config.toml
n_layer = 13
activation = "geglu"
positions = "rope"
tie_embeddings = true
lr = 0.0018
doc_mask = false
Each number is 500 + 50 x the weight over its row's rms, rounded and kept within 0 to 999. Layers, rows and columns count from 0. Numbers have three digits each. The size before them is the row's rms in percent of the matrix's.

# down: layer 6 MLP down (transposed), 512x192, rms 0.0884, rows 332-371, columns 48-95
# gate: layer 6 MLP gate, 512x192, rms 0.104, rows 333-372, columns 48-95
# up: layer 6 MLP up, 512x192, rms 0.0916, rows 333-372, columns 48-95
down332 103:535421504539483525470505450541569415431468538415521547486464538513464471542481519358507498440484502453493496493475513548431603423443490492548480
gate333 118:578430479506507469454394436477478544533498405467414453514474618428507552558492501494535535476510589512353539459458479481459553539525464468507450
up333 093:438536443450484584539591577551540423514409538483576563520456550553473475393436574490517513505421526493545407574523512507520475520431475504480499
down333 093:525450522447431574508456505545532470457499492460419436455439556512537532502583532493515392511439637425444499458398546542425455512530486504511480
gate334 099:423461480525501416446487411446577401563477540465496544447471590549490570431457467502545510484541489460444464480535407495398612456516539472473502
up334 094:533553533534489491601552476469504471504586458521469544433549510420528496451499514515444527490609520364502406488518576511572475611472430492543644
down334 094:542497545601478452535522515516501532539486543477488573462483561525459555399418437456445478514407448460498460405452536533515484498455491459577454
gate335 105:451490516499422542469515570499466527495418474530581487594518484505505549370479564528502522498552528491521560468431530517454524504515317498532441
up335 105:424541582462492427453569595505518451457450476510549484605510518537542547458505461489505458458598510597389562429533488632543482527500477555536540
down335 109:487513380478478477509454445491538577465516491562541467518528529545458533434465498531530511472461498643429707505533548434495403477493463518528488
gate336 098:455484525481472622581498485572486458504463483519476552544446551491557465490557467552502538410603498506477557502450511641560452463539451536601461
up336 101:500553522470401597582557521586483494546457488550449509546442517483522462394557470561539449443606536460457551571451538620550454414500518568573452
down336 101:505534540570476426484500514458549583549434531550518552515551489520565490484393525506484527484445447617526612504520572454561506513475514494541409
gate337 104:517541499521435550527437432482500493458397506546512433432523574508510447534507519549516470513478547505459484497516488509469520493471392509501469
up337 091:505558542432440524415505476486529426501418487477515525507451586406474506466509561486500514528456613508487547474510488534520539483528513470503540
down337 098:439423488421478461495468444569572434448440491451489521499493537493497394442582500540553484538409509449528507490533503476447556470525595465466585
gate338 091:559522489581564468467458569375501488504524522502387543620500547487523578469494546478499526641554549499456499485467454431506496507573492451518493
up338 089:536445473555535448535548455457426551538562483483492475439519542431545547469459469617424437592440490475422629408522539612522445466532548480447598
down338 084:469443520525461544530551529510496466467518506502472466396546417369512504478539491499483523560452442472547541514489584556421571547442534546416545
gate339 101:524507549458527520418481417590540519469537476438488550583452463487523626546468526579365510448510438429477437492378417490516541496540492510544444
up339 100:505433555486480460432535457530448479458576434443385555511403499446477564459584474525441531382519534571509449536453494469496446567528496533472436
down339 103:517445473514550498530447541516463514448536447416563531469421445510586596518543521520497535520387507556475487520527476505573575425558510441476563
gate340 102:593437392561567567479460560540536458494455525461548429627552444544466573526473568519521535523467480448551401442374409470466430527562495530525508
up340 113:517521531574401493551513427470500515538531438543492536407464599474576482455491509466519484491514571522548567584523465469401495461499478529485454
down340 113:485467482506505448556565462547521538540542493488516599500452598550590542495546485494483485526350511469528575562477404502414468465557494510488535
gate341 100:500470540468498534497495389518437562425482584486449473534486500543441460418534425487495494547559471428620540489498485549477607533424501507492506
up341 105:508544519447462489462496434457444551468460554527439446512462536498426450449546458521467532465463432496564586502482478510496582536411510493470526
down341 107:404529497460524510522453461502472562424461563510482523521504514441402536481498487421445511486531462541547602539467551460446438497526564492451544
gate342 103:544576568598557448537431477486503570459489475415425540429471482513415484501435497476609511531513500531564490542417478464454522559445408508512517
up342 107:410470379437451613508542543481459406532507440540516488533572470562550470443536547520407498407518528478574504496567518584588477528593524496505530
down342 107:530507390439500507432527528487547434449521440410504466473570444533488468463473562566483503472576488493536525448441510558512371555492417548544493
gate343 112:428586416567476492375510470597570535483534445532495491564541528438466528397452528503487465506516519536580441442519478625525481578509503491488503
up343 121:492537528446526470471466380473456478478499617407501503431481532426487554497573440454559528483458559564494468499503437498508530432460556482559565
down343 112:484533531444518516499474553450536437504524438474500455453368456480467467519479559474547493540472514434533631413551448505540489472444527430514482
gate344 096:541432345508476494478512503467444544508519474506497441528552473585495513508506431559442484535561465363509497471459448487465567495536431346553546
up344 091:571522492482493570528461617572579546454423528506480555495506464510462454516566456539487524545520568569546417562426493487474484521550463543494421
down344 092:543515480446507578530438470559487473498473448384436583566475523485484434535531424521451581524607510477680490549443444440520468425567483508472425
gate345 083:401544406464546482533581501440562392473549542537424516477522559472433443510483514482460539495525484546535479433469466530582474547510550566505536
up345 093:562442607462485439418464528444470593515451450446481463422519486532496406533478476562528497564501450509458541431545603531483530398537482416449507
down345 094:551446451501631525499488450525500575462427577486480464661518585516507535464458596466494476442450521472540501510513464538538583488527485485565501
gate346 110:471442543541503484378522482474436434389429453443435609557500507577400609501481555523474583510543478478497557380522408483555605494497524483503450
up346 126:510547485560432572467592563513593511459483509530523476480421462471591435525454482405481476452531498577467496548473559524456499539519490497569565
down346 116:550487433620469585541550427544611561512499437511536494490507560539517515496522462496520501529527595531456503527428611527509500486520446455567491
gate347 100:480503518427589425508457431529521552476592481444501556465503447527467468557443497532501486436491578436516454432552527526577557498639552580483525
up347 112:508486539497493505568507481459428461565413577524525473458394597544513439487484440417628462460568518528477518523427573445360514465477540452529530
down347 111:547426472534521455541574542489445502534445508420490432489475609563526552457442484466516578424512397579510480452472593486461465515456552380558469
gate348 106:470561538567533557474571490511490489448509536517537467423584437525420484511514486511514489568580515470515427486428390472520419487432440491493457
up348 100:425527543507461500421566461444483482442521558467515498379563515490421473511518488513511501585565565518426495501486406514479429497425530479477494
down348 105:490528503436445468478519395498442397422479539537528547437552585573442423564503470536565575422534535470501453461534503477525526421454523490505469
gate349 113:454447490580460471516428473616497522486523568424485611480462497516532498505578506533470531461468609440485502466426451512443533472497497518526585
up349 118:540426452554514477566453558580580588483502583501518504458507498488491468464587512514499502466489587458485488440463520552407420456516460499487554
down349 114:459482535519499433598516518557541464449507581547533543493491508487610455500517512575416487469488509543403502452427547507566504511468470438489483
gate350 090:506504479562416482469440468581459460516431414474414609447551544463419532448484481491449548444575490460567518486499445529511557516519502502523429
up350 098:567576554519469442424536452551439545479438579477418502488460584389512534564546413454460540476489489511492531518500512566498618476496509583519468
down350 091:616582554485492522476526486478470445537424582474502523540500549464498486504449412519547421485435467548473517467469578468472556419490461479520565
gate351 098:454551463506481430575468364480583469539542541458553604486403592458526521478552472521480483475522640450487496434527518552431588467499471537537513
up351 098:522520557528513507506463579501486508469502481483421511526577460524497533487493501462520489546519397484524529522489486415487459575457528460532469
down351 096:481492569517482546489444455494519507464520554496449550517508548468522543561475588380525491497474536502560429476449435548538532490500500483502505
gate352 098:464478483447559438400435443591469561534498537500520423493493617499502452579559491498523534460535513473470537587459439523527625546517524412562489
up352 089:508496526479472463457450534515511523477513449509517474474557503547505425470486498445432475535561446454488536517545481607591521458472610507417563
down352 092:484556539530507371489512494493560490487500521393542376527546491560547454519456485495386513553491499541451609522579553508599508451477559542517573
gate353 091:444510535511463640542487510447464442603466478464481566422594515389457564545470491471436517526568463423588460445456421487535493553537456451566495
up353 089:516529550499487521450547500440490482424500389416470474505485436563520554433546463422478433484448503444475531523488524525534475470464500493511548
down353 092:532497508506458475579511505482591406482544479513499523498569515554539535534522529443428488471540490498557556533533505482500501491439500570512524
gate354 101:625458483558534544403492575436571414553462555476477479493502463418479516456514473460567496423510483485553495498479586403488538443540492500532438
up354 109:458509515516428482535531465544492553450578440501489512546561613549502466557471564504407480577476464473436516505482423631464437507492463492497523
down354 114:524447503472482491494532506551519517489557560425490515567534582464534516610483510510438453563521473435502438543393441505500464549484433543493526
gate355 098:487504503560416581431486567581445525434464425465466577574571523464426449475572560525505571606463470448510410512523546551556512576426487500584469
up355 083:468477465442509499542514492433541566522523535493526457462498461561517582477475456506543439398508559455478487461486460463358420435559449467510475
down355 090:586486525530424534443453554510464474528595442439499521496471464558497551486515457511414536510570533449506431428489467550584484576499462450594438
gate356 091:442473460493585517438559430425464531510485484504560510441393531450431535469541573610577561536615523489546520503454508502503517550463377472497494
up356 086:552499515434488476570608484427410577568491579469536468478545506423529472531467503480496530544519602499488503415539484468408529495489451499460458
down356 088:534591463550508539546559439424412602509548507574507505395571441451475473484467578390501553547445491481518565501517530566350561490420575523481475
gate357 097:506492434575451591550476447494517415475603453517452488510494577557450580545487435572600529384524487509548540468458464552507536524546444452556505
up357 084:550563479541426382612531551519542546505479473599441482539471543503516548470405458522478526411510553422535506481484482447452489494458536423534482
down357 090:457582455435525498540436462531458516485447450575530508517459564476507513469414514498425512466431502495488440512544573542485478493470666391552426
gate358 096:504560432521554444374555435553459368560443400551476511510493584531449557541478486484464505514483465535619550420497552481536539484537449478455479
up358 093:548511467457529437456550502556421408557436474547497517528395564572496527549511377467490491501502468495519593498547553395542529496574545492513439
down358 093:506500581433483422479451444477477441500446454634560563530521407449451529523581492572545526497550490551411521524554487457503522457534522496466535
gate359 095:541494525473534590540513502550547402474454551527566427493485449529512478444442584481498440510422473463449610412415469557513497479443492557539546
up359 097:417577439548475486403470551484515548481493485607575538413443513463458424560520396466525518415455532521537428480590575475509567567591453476446514
down359 101:479407526419491533491506468530513489557512472457492483488508508477471497495536484501419596502485532516485464511442484497520516506530458420548380
gate360 105:439483382553466525564540419518486486547557543496514575471470485491535606582510573439504487540516507476566565471477544558430471492538552426461357
up360 109:470527444474507448553568462575509507458569439479480499589456476583515584468491514486508492570525557506503443484476500485517420453510554465497573
down360 107:519527535526467508526433516571499516560509457454556517511569480518490393494485466516380558542573451505511470447539474547420525456511532504522431
gate361 107:495439545506469533526527571409415522537579460552519513490515490488527614452520502627543556515471503464448605448519466420476480493515501526519544
up361 107:541465473461534546484515453580596387401389498490513445547450514493539451525451508423417464451531523525556391541395490610431512446508425502553421
down361 109:545408501514525520563475462520527507531482466439500402472455569401467422522480513521392516521575558495523365477431494484445460417545415495525401
gate362 105:530488520518486529505420491605524475558475495529466489446439512424454482510573469541478480469455515486459476442489455540525507532599429473513484
up362 103:497492449543463552521531525529597467489487587496486457462482430555542385491573575397479513484514576485505474553447554510521472507503467544548529
down362 104:501544460478534442607473497524534507466536482523573427500460507548513424495526504565455485536509486483405479481476568513525516453562487539560480
gate363 099:420495516509536578479472531485424463380529560553495469460501481474507566472480550514464483414506582496481440442504418509487459493564455490547539
up363 093:408460547524519499534490491557475494425593530548510510445452589489465465499564467476482476410526553518526507405522521494494489455493512549461508
down363 097:450458596486510494513517520538356428431456574584492558489410548600561497491555535577498428447442497508513468506562530535473455441502554518513529
gate364 100:548559502481521493527547526463448511520531440480472516481515594549507442540482590574504495461523606480569403544472566507534515541502383595579534
up364 104:488471563450467488477531518540476582416542416485532508463578504433480465605570641465513481492493581497568490556512535551550461517557429565501478
down364 106:476523565314497487436494501529500530482487395431494521466442508478570451541521570502554448543402514457446528561556556521592437506471486526591492
gate365 105:483408477566571498474519585544456498523404432481423513496514436484471555454518581476529425511587530476473452579471536484580501560495489524560446
up365 106:501430494532553418491522482519369450543472445457416577466474552494496542447499536509565439505491477449433574464484505521516533470540540501447399
down365 102:490440500536531458469433520476418604508450507563457537509466464480527517456527523512575497462431542506502614513508549565458479480519479513429502
gate366 099:524462428488494529496573480436514545493503493548507431564581451440548577557497512533466513554557530433588489495404521480526451451531534522524507
up366 099:492515453507491493517578513484440556502484492495509461567489459485607481455448546528456520629541502452605464461450532459468445508560557481462547
down366 104:536535459429448421531439462568537475508529481580502498565535407529565552472336448541509525559516454552502569561569606532462509540410601457498485
gate367 091:450508497503584532484460534434536501434487470502482437536597395426482510474435510506417551573469544555531435444501487488421516555540411574477463
up367 088:514556578404537501423503529453483451466422580547530404570584462475495477379476534504401555529438533597496502436479524462524464489420487525447493
down367 086:542524420450565375431542512495416486534492496433547522515478532423503418490550416560542469450528498533496484598495535480534508481523608496481443
gate368 097:542451469506496535516487525558518502548463455531486485483513438417563474525515483511494526506471537411584532525484490452471493545505597427630531
up368 093:459515517522499499552521517526525400533460541582474465507526510457440471455439531450513559407416563410576498571501434544537502419429594431521548
down368 094:467462519580498440542464523398471450551448571545464520546508475578480524462507476485515508506445453500467459475529503552581545564373542537472493
gate369 103:526504557550544499539507492502492505421563586532484432541434474541513549448471569550572475531483527545468562422446504518453468609582500521583467
up369 106:473474368460525489449402515408554486521499464483456526431537532553532543427475452570377457439528419548463409596590512554537514524425451456444505
down369 106:493423422508520549494438534447481445524520443512508461510540465472497558544470407521390497519499430479533392619575550581538503558490436459566516
gate370 090:544571539566378509475505455415489492534517462443460544547532425467496515441558461507529511445473523486552520476517537531586506569499504527523518
up370 095:454472413479596519504477566462456503501468487524567429495506496561476574438422544517487491527473471558473510440537426512509519334456440477473435
down370 088:387492545558479517420401469505558589508481501528386517473475551438528521496534400482534476541448527465480579547410568517460517491445536552589506
gate371 095:432501542485537570522483470459589448493479471434504469456517439463479541427472530484494484443605511601445469457419465471541499555498478498490438
up371 097:566510520522531505387468466575506444446479461521522463537484455509525528525434474586617486531542498511656599429523477436523519466528495490547443
down371 097:529503594523472531513487446586585451424561514604478465541567485504479546481502492571535518480585554520563494509540493494470511574566517543585452
gate372 121:420487446563562465509518505477558501482473419532504444503508515515478488499431508504572472497567457464518544471450444520463501408520554542469345
up372 108:452546486524506506389568523513564551431488532469529513528529518558610489487582520538494493585520497508502534543499403508405542467500532448544369